config.yaml
attn_scale: 0.125
z_loss: 1e-05
max_steps: 5508
Each number is 128 + 24 x the weight over its row's rms, rounded and kept within 0 to 255. Layers, rows and columns count from 0. Numbers have three digits each. The size before them is the row's rms in percent of the matrix's.

# layer 3 attention value, 64x640, rms 0.0565, rows 0-63, columns 0-159
103:073155105151143168109097091116154105115114111149139134113106115125137152141138103136133153145144109136113139155146103112131102159071173122155149162144143132150126148114119142135140146192128119145134159117079050155138135132118150159121151106127124143147151125122097117103141121127097115142116157125126087151140107160110101142114137107121104156139141075105120120144089147152133093103063103111164121134160122124108124161143119119176137114093127137140123076160189185108161121116138154
106:129116179084091129129149075114122099139133098131137147152116117091103136163141111155160141096166127107174112128143126127111121127124154104098134098092117160116133107120113155135169172108157121171161139092102131115147107163119145128132135096130159142089154124097144125122154114184149093139162146143098102113129096116132113137175129139163134106170119133118141138143149107087113112155111140148144114146087154109141074123188159166159165167122134161124103106094159110144129147129107133
096:121124116148138137120154124133128118124109122104108131175122133106112172131138134125143153126117122137155114120120127138103118161109150113111134135108127090088110114152117116118092122130142137108174160147117129174112120170147129091141106177127125137130089103093155150124109139150140162135122195139131081121151100131103097149129150125144151106088087152153100135112121157141136142125075155137115157161136122148092114097141153076138117111129143107091152122134103168086126140114116151
101:130132099088077128121134116171138120143108138134101138142166120129116118128126114100148164151140121110113154143127154146153127132174115140121133087096084163155162117122145102127139157135112094088096140133159186157135150147107123119188076124120107148164061110164130160131103124137126123071138158156140121126130126136095102112175141134181107101133124176137163132127105134157099111177117122122095139114161128128105112131149118141117158116141131098115091135081117128136122136207120149
099:176137151102119110117124129150119096103133106143148144160173102124136057115140083138125113133139134137109121111098167151115125142122145148100153154095166170145153144114122110140123084153124166103165118117140115151122129134119125108130170100126116131170131135136147128114100098134166101130158072138117170105101120119138156140130146108157112152148122115092138131141142124181074088122122097135095131066126116145076114129125143139143149141125129128123118117163150126111110122092151099
098:071127130144094103088164106096151138117122134086121180078162119113127165086117116107187158188164133153137071120132132102177130146117088124121081092142139148184094101121166099116129130150129157094134197151143138140155113096126119126127146123095105156097094139170107116095110119111123165101107173123136138120122148140122167113109138126130120142163125119088119130118120119132081127095121145082126102128138123108076131155158143118144147132125140117130161138125071155155145108117136102
105:115125161148122133157104129125128128138138145121095098126126108145120090124104120141121171092119130126120123118150110134122138154054131131151172089147137129148142124119134147139127081177122072118139165114129131124116158146127167098144142130143151166103131142095125120163154154121143106081128106140130141143102180143167108117146136117116157098088116202119155136121132105138131129120079115127122094147107157146096147116160082142135108136114129147115136109072105135145128110090121048
109:102106124087120114136157131122161105131103103117143117149107103106144147136150108136114116119145117135142086137121113106119133126155127114097138167090119154128155152123130175104152151142084151103161139130135131111108117129120136107179135173110102109106131150129123120104135120161162092095115090152130124095090140115115092125149181151146107170121123130083143130162141096072105140125152136104136100126128113137148129139164109135116115109133134115149129150161107174094133102177134140
101:111179170077137092123127115152141133151124088132138131122124118161116092134146134086123155128175137118088134151110150083114136138121116168107150121128121156102158112176150137124139069141133116183143087135141167116161159144111133143083128135113134119113127110133154126119173121162152092085138105116148154150123129124102062130139081120129108120083131138132142115137099162098106123113162128079126113137126124123130124113142106116125113168154127156131180155172111142128095103112093128
104:161108163087104124114125144135164108158097157128122125133126104101120130145116094135148161086112123105115118132122141113098142107120161113096102126118141142148122130069112131102086082128105120118165115184123106124129120118141132134111086163141115139130081125139172068124146144134153162127113118148127149122145099097132105132090137117117147164107125081105125124126097106118153103096133117128161183140191142167164153150094110132134111111153162104143121138099115140169147072099123160
093:107156114145113168118180108159119117077183114133131119168092119137154063092143134127136125129121134157127066109114160094118120128132149102185103069118127123115140119134121127144091200139133134121112104097126124113138121121135105116184131134133105162153113157172111138143147132152115092126157181150159143130123073147091166127097147100174124121117119151163106106127116129108127117106115130156120145136096111102127142160154132116124141078173126118172126152128102113145113104120148143
101:131155144095138081153119146092109128108145157138119077115158110135104120130153103146159138116145130136127154130120115089120118172136122123158115162131117136115131111145100123137130129121140107090093174105143137140141158142132148127087116165107112111104140114147129096128121144125120134170126128104116144096104107146137186115117134084152098132122108078143158120153139164131161166130148127137150145117139151084098087103094143145125134116106122125110098109170098098113107128119123120
094:093122139124118100148132155106126069111111113126105145177125147178134102196126152129165139162096133138091132126129102094091135089131201132171154132119169116157120155082129127122177139155116130137156140145106109088120130136124101122129093137107106120102118119096080153142112123121164134121118125115117132133110104111128118107145123137123127148087157116124118123136115118083150186147151161140144113135107144119128124128173121116136153155103145157164089122138169159107171097117137089
097:137148106126148124079144122146117149109164069121125177078077119131135137136153115130121128149146098140076149113127147107113114145161110160118150138118146078108150149178156117104156082113187095129125137154105147150151130168141127128142143122148129085131129125089092099125110118096136124141142170074117122191123148145131107121132116154124120073124079092120145136116143120107118146125079142092104097130133180095081130106101138142109132124117132101098125141144104105131161135142121129
102:119146118133119128119120157122125106103141121143119156134136120148131133086127136156166147140141156108151155142118109128164124160120082142120097122166127165066148101136172109110085133101110122122131155148075123124142129117132121101132143114105114141150125091102133136136160117130155106149146146171180123143088140112137166121139140146082112145122139141156149133137135105165106110160107104125140112129098157153172157125193120119184154136120119154148109131132118078121103171120120116
099:111153141087091158128125150130081139138119109104112054098135142129075122102126144122123131119124102138129079132122087181166130112137133130171120160140131090156095112123145086151096169074110135128139098128099103132129121124143137114122125114127167119117198116126128156141145159140138120127121117155136070105133169140135140130106091109116105133146138055099120116133134137133177138145106137153136105120118138100117097132135146180157109125171129119157127117154122122081118113109115144
098:128171101120140098108149140147129082149104163136146113135170103125125158122173119128103126135093118058127119114146087136138110144164127114157135178133103113146131136134149132159115124137119153096112104118159140096114131133123145160144132162151136131159102126134092118109149104142181172116120148079117102122121137108133154110083148110148086170155152156158103136113127129171103133119096130142111130078104103100143140145123139122100157142143152133122119096136106108167146087140130120
103:173144116120162111157117104141180139126159115139106148104095129178158142114116102139181121129102151144152137116136119147133139136080169100153119140101124130165115139179091160135133144143125149100132090129180154157131118125160115111148143130123100132136119159100130130051126113119144130069140180117094091114124147119118131141148137136073207138146132118121146113125164105143086110081150120128097133121098136143125124169100162141155141116118140108094125116114108118121139134120099124
097:142117117138148099160175090122116093105129144126107113104094106159136135098152153130155086122151154131129156125162155094142146152117118133123120105137140121130143128124128084126114124114070129133154117139147130136101116144136109129098116098128090122094161128119151141184107116135143112151131122179150103113132137104114129119156100148120111138077153113115151138140143133152140111149132140136162150087108135165139108094130121165148144163101114130115132180165147111098135101140189142
096:072140125131112105110131115160100132128111107130133174120102111163132141134099114194124116146175129134129145111117113136158130135136142125124110165134130110097167116145086138176131097143193117121189147092135153109103122124123142174172104131123151143101160136144113133122096126130156155106117135130074124141124115144117145147131096139141123179112127130123156136135137152152104100120115146136107149100177117126132128103188123175156141104125138140093145148137104108130143126122117136
102:117143096169102123106165102157127160121128126119162145134137151136156145165118113103157122099125111164131147117158151151114131079144137097115140146148106149130156110123139095148089124152132129097117116140156100116115080104099183149125124121145169117134101104219111120148176111125089156092146134096146126156108152118148160133117109125140112113150144149158130135133120127140157133142115115115141125107101100123142085120129120121156110172160117135121114132137101165122136125134089111
097:125088136121144153169100174118179131109129110139147131103159107153115131097157080129161134093151154148053134148114130140147148123133127113142123170132119097153147103062149160113118156110113115149091126105154081178082130133103143146134129079093109121142158113131142152137119138122166137192127091100157108117130149130105129119124096122155168122096162178153102092127121122192118129164158124120070123102135152136132100159134150126133145119142125127126099168139092110160115151119150177
097:149106141072129097105130170140142105109124198140132146112089120080134101122137106158134127084132131137148094148122094127145148160093149111129120146133129116127090143155156166103123132153110126139118158080089135136097094090127112125145103067137076119120101118013112135125159108124130113073103169138173140125136171147113123125149151136124163144149114089124091133126124165119140136100118145106111158088153105116120122153156152101151135150155133111093147124123117146169105141146106135
104:134121164112133164154124128125130124129117147129115131124146153125175185089126112096119147159120146116112122122161118128099130144151144158133137103088158182129125137100149122064101114140144130090097071146123118142135150130112120153164154094124168120093153109101130152131172117152155164157139127114097123140126113113133133136134143161093171133162139163110170152117095180119121098135152108068164118143127117143151092158119115145163113133129127155063133096115125151156142107105114141
098:147167155140155131090151133160146128130111151138102124163144136104142173137141132168103095163108143128127127129118107098148121170127126090165132125162158096133127129119137104094092095118143163133107097100156095116149130098104130179162128101135123112114125096102182159097161108107114140114126130115124129165138134083128140115128099170161133120125135142131125133143094132115119115172121152101090107108144132046140108163146129116181127117161128125136119165185142116087145141110163114
102:082135126105111121151125134112119161143148133151142108150164123098095079112120125113151113120127117098143138121122160124113128146125099135146134145178113120103134127145148118151123133130168155087131107093148071123121121107137126089158152158135106134098137125121142152123074117161153105081160083133157121116122146097149155132169109097120127151168115129174119124123137108149120113117117143133098099095135116133174099123136070131122119158158134114133101100143144094101096119121102150
098:150148127158124113124169160158070104154106107098132109089109109137153085060125108087089097145127191110158144126129106128116128135107107112157122126135121095167134098127151110117139145075062125168121151105153154172133131119139107099109109119104137156111113150109102095134128111133130165110113125118163106070119153114137142120123107094149114181102098102108101140135159158097177118101102145177122111100150145170132121146107086106122100140112152151091105091165120108175136112117143141
098:111138144152125117114125169147147090127111143104152071147098125103143092080139080144108112148140115105121117116128146162144127113114127143114096114100109155165139127153121087081115148137096110099135143171142132154117092123117137115143135168131100153110149144100121122129110143119136135126104173075084175132130172113115096127154137126115111136094115130148153132120099143150107113184167134140082085105133143160110149107090104054169080117103146129127141150067130125140150144095131160
099:133150122180154121101111091173122153145108155131146162086113106150104106142110101096188141143128101152184167142141106112141103121124177104148124134112113112159154179140146119114158123094148114078124102061122150081120126098097125089100135144134129127090168126155146148094118125128124097089105124142144149162120158116097140119127117125126183090134124147094109133114120151134156156160113125104104160106099098104070147112189159117136142137096124135115124091145105118177140157099107060
096:138195108176149156138124105107137110142155134121154104101155125167125090100145089125123153178149141126102128113169138142124131108120081143130144091139135135136149121135157106118155158131143099155108109145128094118126156090102125147165115118105082116124120126153141121112135129099085140134131120102134145103123140141086076120143144153139177082144096150155124138151147137145152115112134136145133100083180140084152147128097087079160120142102126140120116118083113136094131134130099113
099:137183093119148151153118145148113170125095103137118103141127120154140134145130143124100124189138116087145153149067104127116135127096097098104077075113144120160099111146138148158095189102159144122115159128125123090130118185126165138102117159152138079128130135098189117110136121086161121186150116121109132149144105129139113144153092122121101134092151133120123137151102095151151144157120089122114123156133138104109157121131158116148139133120136130136162140153117097087161171142124160
097:057101118102124166113108113115113085149101112138126121155117059150135148114112126149140141133155139109096121135144153156122123148121162122155107146161177166138141132178131168110102102132093150108153117181102131142114128102112096091170127129141108157094138142153109119105153110130130132143100157115112150067121174143149133133107113146139133160129168115165048136113135146117175129110131140116131130120120126120095169069056168155148186120127161093123117139137139128188108091144102142
097:133099075135142111198153142173155095113131135126128159113103138164129122128111145120120106111122120145103125129123118109186135121106125159158172075149121161168139123138116128139099128130120120118148118130092145118120119104146167099114141138118132153146077168100090102141107140157185091107154170123138136110160100116116137124154097111138083108134095136100169135100128163139094107108132097097159140153164121160137070080089056163114098108127124141081148054115155150133143157169134127
100:158128174120170099108110154137127154116086125138132146156133128164130114154126106128043085163142159099113111121100135151099108134123118130105137157132113134100110120122109099099134131120106093126150144116111125121111158113137127124154090082120113136099135162085159125121148128136142113144111146120092119105149128115118097133094096115135152093119146104078103130124087147162136110127131135108116148152095124162160094099085149161099164121141118130128129132106126103135157156093142133
104:131129109163106120122118117149135153130170104119135167162083162127133147149139179132105142135142129148070130128121101154170113096117163146117077144096124116125153148119133138127161065134169131151148099152074106152112115162136135122119159185129183184138092133128092130144157130102160174122130156170130111155125124103143144128169156126107146105156120161118120130102131150098097127118045152125142139139165154114128145072097152141109148117110115141169134110150143143153134158134158103
104:096121085115131149127116149157130147100124133118084138142124141157141151120128124079159085166053111115119129123108124117122113113096144142156131139177132188174115120142117125121129157130150135140092123131145121107150122141122138118129125122123122136127112106103118115142178163165128158174098114135161154091127139151058157141133135115131157168150183132092096118117115137136094128084119126114117119121150115129129129165118094116112133104172135163129170101127117190119113179170117121
092:134126090092138109161126106165124141123142118143123132169138107114121088143092165149160149130123112132085120135113107128144140100106115129111112172165096092109104149122152170148125155128118151156118160127120166093125092099136140135164135094144174094125149148165167099139143143156134129159115122101133136110140121114071110130096117144107094118079139095131171140118135196107144138179109142153106150136173154138178143106130135113173158133107115106134131129175121120129154134155106135
100:129153130148097138114105126117117106134139162140117106172098114118122135129147121147114169125127156094117154147141144145124121132130079149148155100114139107125149148115131115125116154080152170119129106107149130156156101138151143133098187148124147133133130096118117170082131125158175135130144114105100085121127134144091095150086085113151167054146158133148116126134141101110137131115129107123126108171142076101167107128118136149105113128166115147143141099114105141087106156144130130
098:105127115129134156099156142125130104136098099134125115161113151149111103128108091133136126121103092128149121112171122099097133093108160119146141128125135172125165117099167147091119162137122143133139123184158136124109119138128107132100092106117079139155112120051145081104132112103154122143110143104179180119129118143141159131148149132104164153129134171124165115119077167115138135168168143126142120139123110089140113126118152124124118139119120148138124121126068122112119157149151075
095:129126112167118095135115101128110126112095133122137085103136117163153112086137143103105162188166119126136095143132133109107116115126122164144100141128104097178105113158094148149137108144089110141147158127147127103106098143116115149118118130142159140152198137173120135127096124117099119135102143129140128142104136123114105141146104096104195109139138115139132133114156141150103114124089132073191098119131127124099132170126146110132090118154121105138172116134143120135123148163100077
105:135104079098134133134154162137114130114121140140105160132135114154135168155124130104117122153118179124140115142147123121133116159101150102151128164090088162111137156106169149151154126167114121160138124105103108116119085126081144170125091104133114082088114122119165146098110133149125155089116125121110134105145159107138083124119144134151121111098165105148123134137128149116120127154168116146104133130130160107115118109125126133122151126124107119097128085135084163168114127094186098
099:153149116161126132153149120140144133141144128126138140121112153142139113103142114118117128128142123117137117137095063162126118125137077150111146107145163148155097147142173134155112117109092142143125174100125153113150133131096105119144139137130123146116131124162116079145141135140177157085139121113110150142147130080113149095118081162131102158121102144140112116164122121141126152100134133197104111137108120122161175132157130126117100103115151141123129200147101154107127137097110117
099:154110154175123104102116104131131094120148128147134130077128118108128117138112150140097155111122121106081102145141136110134137146092108096141073101116102151092132105146130146075143103130083125087113120105117111109107122146146182082084118165144109126123146148122146161112146136110103156161121140133139138100125116121139133117117115118140100135136119094128136126146133111140160128120096166138098162126102112101165120122154140168144112148120131126152116118146184125079092120084136146
099:158090141151109116130139125157140140146158114152102108089121158108143114116117128157133167098095136124118151118148133157105140129131107141145123184157127156125103141116159127147112096118181176127114118114157119086131120153144158121093121147138081116165117131167147161121108151098156108168144119148120131160136133129126103125158173123130139109112144118191091117115113110181145148121120121188127188115140139148152152182125155151137144080185119116149098155125129121171141103146090106
096:091141133151100111144113129135143128123101126130145153110104143121152134179123134139126159164146120139122139126119138148154147143111148119174157155120126151094128128152116133172158117112125152113129119108155135092107119167125130082142082137114140136075133158109129098127131122129118122112118105092181108132116131139116090121116118122114109154161135142116066124113143168098155147109092122147138115146136138119134131052151143159133082136123138101107089172118166161138177131108126112
105:098119147079083110150105116143098142088091125145128137105153132094141136087134126156169130116121128115113128117119119128112120118111091143151129162125149110130140145147114101122095140134163115157144131145126103099150132118121139131083147162109105113124149122085089124138166114134145115104157146165159138110111110137122134143167152163132108110141110156165153113117118158081101125107139153101145103138152099122165112122115132119143125131126128118148128119132165097144123101116118153
103:143102141149104113124146168122119151121158130122143137151117125106089117120134106071141071097120123117076085131086115123108110169112130127109144087144131062141104139127156138152133139074168132141142145123119127160117149152157112140139151152102159148105147123137121129129088073138136105130140188106124133147139116117090113133166127139121178141129133150134158138128135099112147145079133145148131158145127129119139130112108120138115109105140123140116141153134134138144112126119156095
100:133129176142106147137078148162111073140148141145116132138108153129131120105128128120079103086136139126100138132143105102145117189164100141112118145093144122109129119127101114127134140113121174154108119126162123147111129101121125126125133120101138171130123116127149151118141165126105173154113128152146094150128088126158148134152139119122129118136154101101155142121121111144114146175119138097092118104120107132128125189165079147120165127121124117119166155146139143101104091111124084
104:146160136073129106156099152130108109121148119120132127129094149098105114079136128116142088128127139135130097149108131081133135092150118153152111118077101123124091101151161146097153119172132110112145121103093133120109164161136121156157160099116144109125140136169137150140151114120168120175129123111117144120136154133114115129140111114126187179123106101142124140106179143115096106150127117094112095115150128094176137136151110110096149127119148149140087135125122124110114128155130135
098:113114111126110111157120155108156096120145154156160119143121141153117150144135126151104115092114161115136138145122112129136145164166133113126104182148099140077142147141114173124156096108086146130123142105107103123137122135134139137151148091098151105080147105086093158173166133105136157135122089138130136120118113131091139132133105128203096144157097118155119124199142180119097130115110087130115109104104142104139143146214121135074163147129106116123098113149156085110095117124136124
098:095131164142131071199138092098140143168101109135119128139129120178115088119107112058113076105134152138121124122150094120167162126177189153099143128108148087123137117161118107127089101142112108111151170119132072116132120153143092147139176126147112098154112151151131087126154143106151146158098113167149108168122119150121112135178122133098070101163117200130089139142178145137166154117152139091120155090079135147150134097114133119113144079123166146141139100126093091129124109140197103
096:095182136124117145059154118095071122169148109125136140120145122099072107120143084136142159116106135138131142115098130132102120144097129131131157134144118119095143128100132202105181126176147112126142078091156151138138110131105062149096160130103123157169108152127130122118106146136114112161118132145118146134137108143108163125179122179119112107151131138119107148118125185087179124108113107150102138094160155133118112129148141113132139134139116143118112150078096111136136145086154130
104:168088142077155157138142134128125132130151108112129124107141156167181143126136147142120182136122138141105143147134106144119110170115138176113114088100102127123104138155139143156168141111177110127129127144171130107136136151110130132131152133119129121127134151103082070105155125148191112144126136092128159122121126093158157136148100096152092142102109114159110141120081131156117117153102162157168149144099141173101137183151082097154115128130150124142160120103107140126176142149166128
102:139135132133138116100151112171075131147169167123092110158132122171068090138146149079160101112103159143120139127130140101141139091128105103141129134121131133129142141127130134137110126127103113091132133141132148174129138090133154187128112110106136106136128142118129166171118135099132123114120128105142146103120110136144142125116150144133085152190129163148131133109086102127142134142133115171148163153089108172140126118125171172152111146145138149103143112074104159093093141106160166
100:126111176116133120112114135131116073176148119127106112101116107153171109125105145168120144109137141144123095143152100137104129145125142160124142150070136134164146088123107101136163124133123119122158099115122142128110115159118136116117099128157128173113134142172159117105120102120144099172158134095137121128115167133144125123089122105088123104098128115134139147126138131125151158121121099120174103156104089099110153193089120137107080129146135135103132129160120120121104154111130135
097:126079158131144110123112128139139084139109109142147117086163130107140098105122140125138144139152163116132128136162091147156133135104133121136151161111143100126131113124138151115145119134149110120120124154116138170124175073099133132117131174112132085119162128158117120152114147086127104120168158173124150163115095135103119124092132143107105135122139149123129134151146074137107129166118137123129080161141086133169134113076075144102109137155151072123112119129120138153138133123116130
102:137140143137176160134086130129099104145148138146128111139171139151101083127115101068101134081145104158120120132128090123116153111106091134129099101118115121130143145152112139138116191091122169119147101143108145123126116119099113154125109105129121130097127105146088171176120099165149153096150092061112120171141118127134111132143149121172116117172118116095106111095149083119158108093170137145114116113161143114121149116138173123142129166106117148102107119109104102108149093089172103
100:140138093126125133113074100124089090149127112142120163095135118125103150131144155150128117101127128162146133135117156147130145129154205119156128144089125102138134128122111131085120131103110151142133158092133150101111154104132136159114055139134113110164107130140092099123117123112080110136149130138145115126123146132160114102138132141109099103090122077137116106092156168108099094071097123159137109099129142159108155115129140114152101097138118161122100116142099143135124140107109119
104:139111127136154129141151158125101106096113135110151117164175101084140123098139113076130124140108123169159146129117120135144129114161136140103106120151114160110120117157084160104139114140140144153130112128109153137105103141129096169140124132124109134140130142112156094084140159086122143153110148104104100123116160161158140104101093130168182115129113150105053148125102137113105127153147125138082146138129098136102098117133131103127113145112116139096150084146131131101141125116165119
105:158150134137148121160110117122148153154149106124114129156117159119166085196122109154087164130109135099114153114101155135148161109158106123126135096082148135131153129132124131125147129118110151118114102132092142116145147158147139093129128142123126121135132119143139145143134125133160128149136122155112178158115123138116125112130115111177094100160125121197133116122093102085160134150134130107146163135142088162109115096157096117163079135147106110093164151114149148100117158068076127
097:171139150111053126148150143132115132142140135121104107125155125101128097136128144117128133123126139116125112148139118100114148160091166132106113152114138116147138112147110138126153098137134120146134095139121133088138134156147139160108078153133128184108177120125116114158141149155120106099113139133160092183134130134112097146147165108131049112104141142144125125148137107144113127112154132128132154144120133147157105100122128138141119139132131148154138125200105148163110134124142123
104:123104124163148077159122131103130130106125134125122137125145108131112112180137130133184093101110115161117099147105102130136135149173159095158166117127105086111134146143136132165084111087143131157102133094137122096122112141137121126154108129094102120142119099119116128107140132125125122164108156116109104062124127150138149128130188152151126116154120158130127111143088134157178134122089139117109140128126140117149133153107137135150146161134164094111056108131158119115128084140148152
098:104202078106112142111109132102123135114130125122146116136117120067118123129116086152106167122159121109149160150169111143139121139141151179098129163150105095158171122109116203170099076096161137126134138135143149146127100154102122160134103111140140113102096112133112119153151120129150106073169101103144106139139117138131116133134105125132142141115108110117143113112131179153160156141096153119127102136183117103126123139074146129113147083120149144090158120115133104117133106126124146
099:135182096130126137123093125119137111106125126118146095126159119114150152141119147104180101137175130148152103135151137150095097148087104128145138068091127133104133146107145120085100130132126151151122090118108147122137088110103098146140101099111111135163153141128147089090119118137154108101138155123159115140114173115139103134118115121126148111153137147118111134138082173121138147149113130117098153106130116132146139144146121122153087142123118120133136118141162132117118104137111106